From a checkpoint of a small transformer trained on Wikipedia.
Size: 10 layers, width 448, 7 heads of 64, MLP 1792 tanh GELU, vocabulary 32000, 38.4M parameters.
Training: 414M tokens, 3161 steps.
Each number is 128 + 32 x the weight over the matrix's rms, rounded and kept within 0 to 255. Layers, rows and columns count from 0. Numbers have three digits each.

# o: layer 4 attention output (transposed), 448x448, rms 0.0698, rows 311-319, columns 320-383
# v: layer 4 attention value, 448x448, rms 0.0338, rows 312-319, columns 320-383
# q: layer 4 attention query, 448x448, rms 0.0371, rows 320-331, columns 320-383
# k: layer 4 attention key, 448x448, rms 0.0378, rows 320-330, columns 320-383
o311:090122183118080094109131130122082168091173086076113147112118120117141108114120095086117151145074131093129151193069156102140143106105100105133119142161121070178112136083176140149063107089175126
v312:137121153070093133124135110174096116185131143120156163137140081178122179203132151107108106191095101136136144119091054099105107132169058143102117123161156137187149138130135127205143124147103141
o312:093072081102096149160180099090116134138124157122124127153099167096109112210171097104139168131115125133104172158094129127102158135120178144116131142093134175120114091118143145138135105178139153
v313:143132109144096106161143104084126119175131171098148146109072132173136206115168117186150084164133143086153089138100112200114179096134142175144093115127143167112119110108168126140100109087152132
o313:135097174206123179109140126114099102091145147133162089172089089115119074132131083076107153114135103140125137124119119137130157093132101168157117147142154108123099117126133114144099131170091146
v314:045087101145135210080124142130053140130130112142125113161147096151125168090188177098103229086178145166120106178061119140129105108097136156104100046147053168181107122124130118146095091081138096
o314:121112104139125134108152162114089137109075152125090189120136135073096102158127132165143151141176144122197095213053146178096072219164097086145121078035148110097158088161101088147134115084120135
v315:148112145130108159117105146128129168132114170128142144100171155128145096128130120161079092175147100065084173095171120182165135129148134175177191145184094176094125132068112146058071133122194063
o315:138141076141139166140081170128119162153078105181105122137219146134130168105150119127100073125091156155140137064190099109144100129109071113138093159189107078098135135137122144078164139106138119
v316:148145131073177130158130103111111125223078183092151091148088131154205100148125122165105121124141119174132132115077179056153137216160147112085106093181151131165057133150153158160063113120139058
o316:130125175133172164143151103145181095101071126096098093135163127116161117115097133117177118159097144155136131126079122097093114128102136096092094154132059124111180111188167113135097091112152119
v317:112141075143122172114127116146112204109140145159142121100148146128086094119138097096174144164130115112135128080136139134137173060202129165091069084127050190189146085095145136093122103101128090
o317:088187142086153091124109152106113121196137131092167133136091135129160091157107141070115128134101147181134116141076072129117123176106141131083130077146106128108166110166112151094111136103158108
v318:084136132107088103133113094145158102145107129094159137173091163182215161134175129171129102120111098144092101128120093169083140149131105101095098125127138167118100143173082137078115172152092125
o318:102113151187072142170135130166177118189125140143095125109152108065139126109062152119121163091111113077056147119107096081149095105105129102072124104149142162129175124106215149121129090123100153
v319:120163200138066112106131128147109152162074128178129083085198132096110106138126145221120118138171133120100119143111125125138161059171120134119065101159109144130067140119162119163134098088135077
o319:111142150136140122086084132189092157186139092118173134086136112117191142078173116111083148096107083124132141078091106170077094222124147158193205148120118153098112168130173107121077146119117098
q320:095141131161132123068133124102181144106101127119182078140106113171124106115153098107160108135082138115131119154111170095086151120211137120140094214122145161148091139129139156143104084144110127
k320:123160135096126120134112155098164149106122155162074156083109120145106190102093133139162138124117156073111147115118098106149109055133151156111139093135107103129138119106120137105118162097151117
q321:148104104109111157179124131188093118116140132095116131092177091144137080064176083093101085163127128112142176152113142158097083072177148132150136109119126150147119119156084107140149132111129144
k321:182152129111164124164114178115116139085120163114166153073076119153134156120131121132094171158178116132132113094154148174101140122150140150125117117146125106100133127080105147154131108083115130
q322:112143185160118117122109161068114160146085117125179134167108145138121177113112141129108128057151125116134126117132178126148161086100162102134180095109177126141132145111107134144133138138151132
k322:104093130116100141093155130113172124154165099123163087148114098170123100145130118139112097129143131110106166147121106074124128126103176141118167099139113124096137113123143175095132164124164104
q323:084121169093113117130180159121105172128075097164140105161136123133100139156136083156179118096135121137101109095075118126153098097204108136129095137166128143148177105112112102118097118124082107
k323:132105123135112132065132158140168175153172172134110179135099144142082117117107083064144138074145127125135147137122185093133115113133131143112190135097109117144136084147127125081116121110118129
q324:100102105114130136108135156082088112087105137139161126133075086147131136122123090154159151088129137161118131182159197117167111089108142145199175158111135137131135118146124141151100079114148156
k324:173184095114135094133128128137131152172148060107175105177168128105150073113144110112144112121154151115092081119129120124089100215152129158123101129135117093130160098122123127087126133163132190
q325:132092067143118173106156145094103178109129156137094124115158159083145176133098133114168089112133092104133116156081113124098138122128114133207155150111128148148104088055106086124089108140171114
k325:097132108164140122096131076146123078139105067134110084181132083087158156109150138103107137097120110102136074155129194077120149105131189152074159156148115124123155152105137145179133118133146162
q326:139153145108141139112153078150161156113131173166174195141144131129076065132127142134129172128151092122144073169133133186098109127155111113130179102138148149097069121173181105057084089106089096
k326:127104146137092077116125166174127126132133091152154133119154104119104136094144171122126147133132153155116149170048169091092139120195122081120124114178156106133100138083132163126125125119128086
q327:151100129119089101134112127120146082135138162072145111165169145128120113151103122126113076131158094092105085145100172091143146183102152172129089146175088132117164189186142127166118106139132152
k327:111156127107145175098131099143103114122062120145105142110177101114157127144139184155104110101110145125116178100090129139092092151091144122096117135115152100150165098091162121136078121123128135
q328:069144123194086159196151167119061173125117110184132097157069098163090147078125219109129132120161125122123113138123172130095076136124153065122053129059151143140103140088108107104102168096140163
k328:143091087132082120105126101096126119117106109089165194146138141163132113147113138141142150161148106169155108116118087140184144168113134147133188108132114173142042214116145136195133090100121113
q329:097080150095120078123090092136163149133080105131157149157065058127109170149118081189112112155120089157178155085180176166159153111091122140140091136100114086079113129166068152148128104167124150
k329:031118150085168122128060136142138104131123046100052147121083135066129146135169126106151130106099178059074077159162130133115164112147111130123102155154101152112154152158100122102166088138109109
q330:183106161086183132120085124122117129109059155111102149134131089114144141157136101162176134152107055149121137114194112144062090113158152123138135137138147121142079111117114171147111155154086123
k330:128063140104161167129075090180129180053154127102133110108124154062163126142156122118173127089110123088102039095093131108104140065098139162093152175143168100134194218189097170158120111145165189
q331:145151158129102196173193143142161135070144108105087177143124079129166091120175101093194135127146107072055085116168142153083149120157118102103121134088146151125179091096130150141146132118072158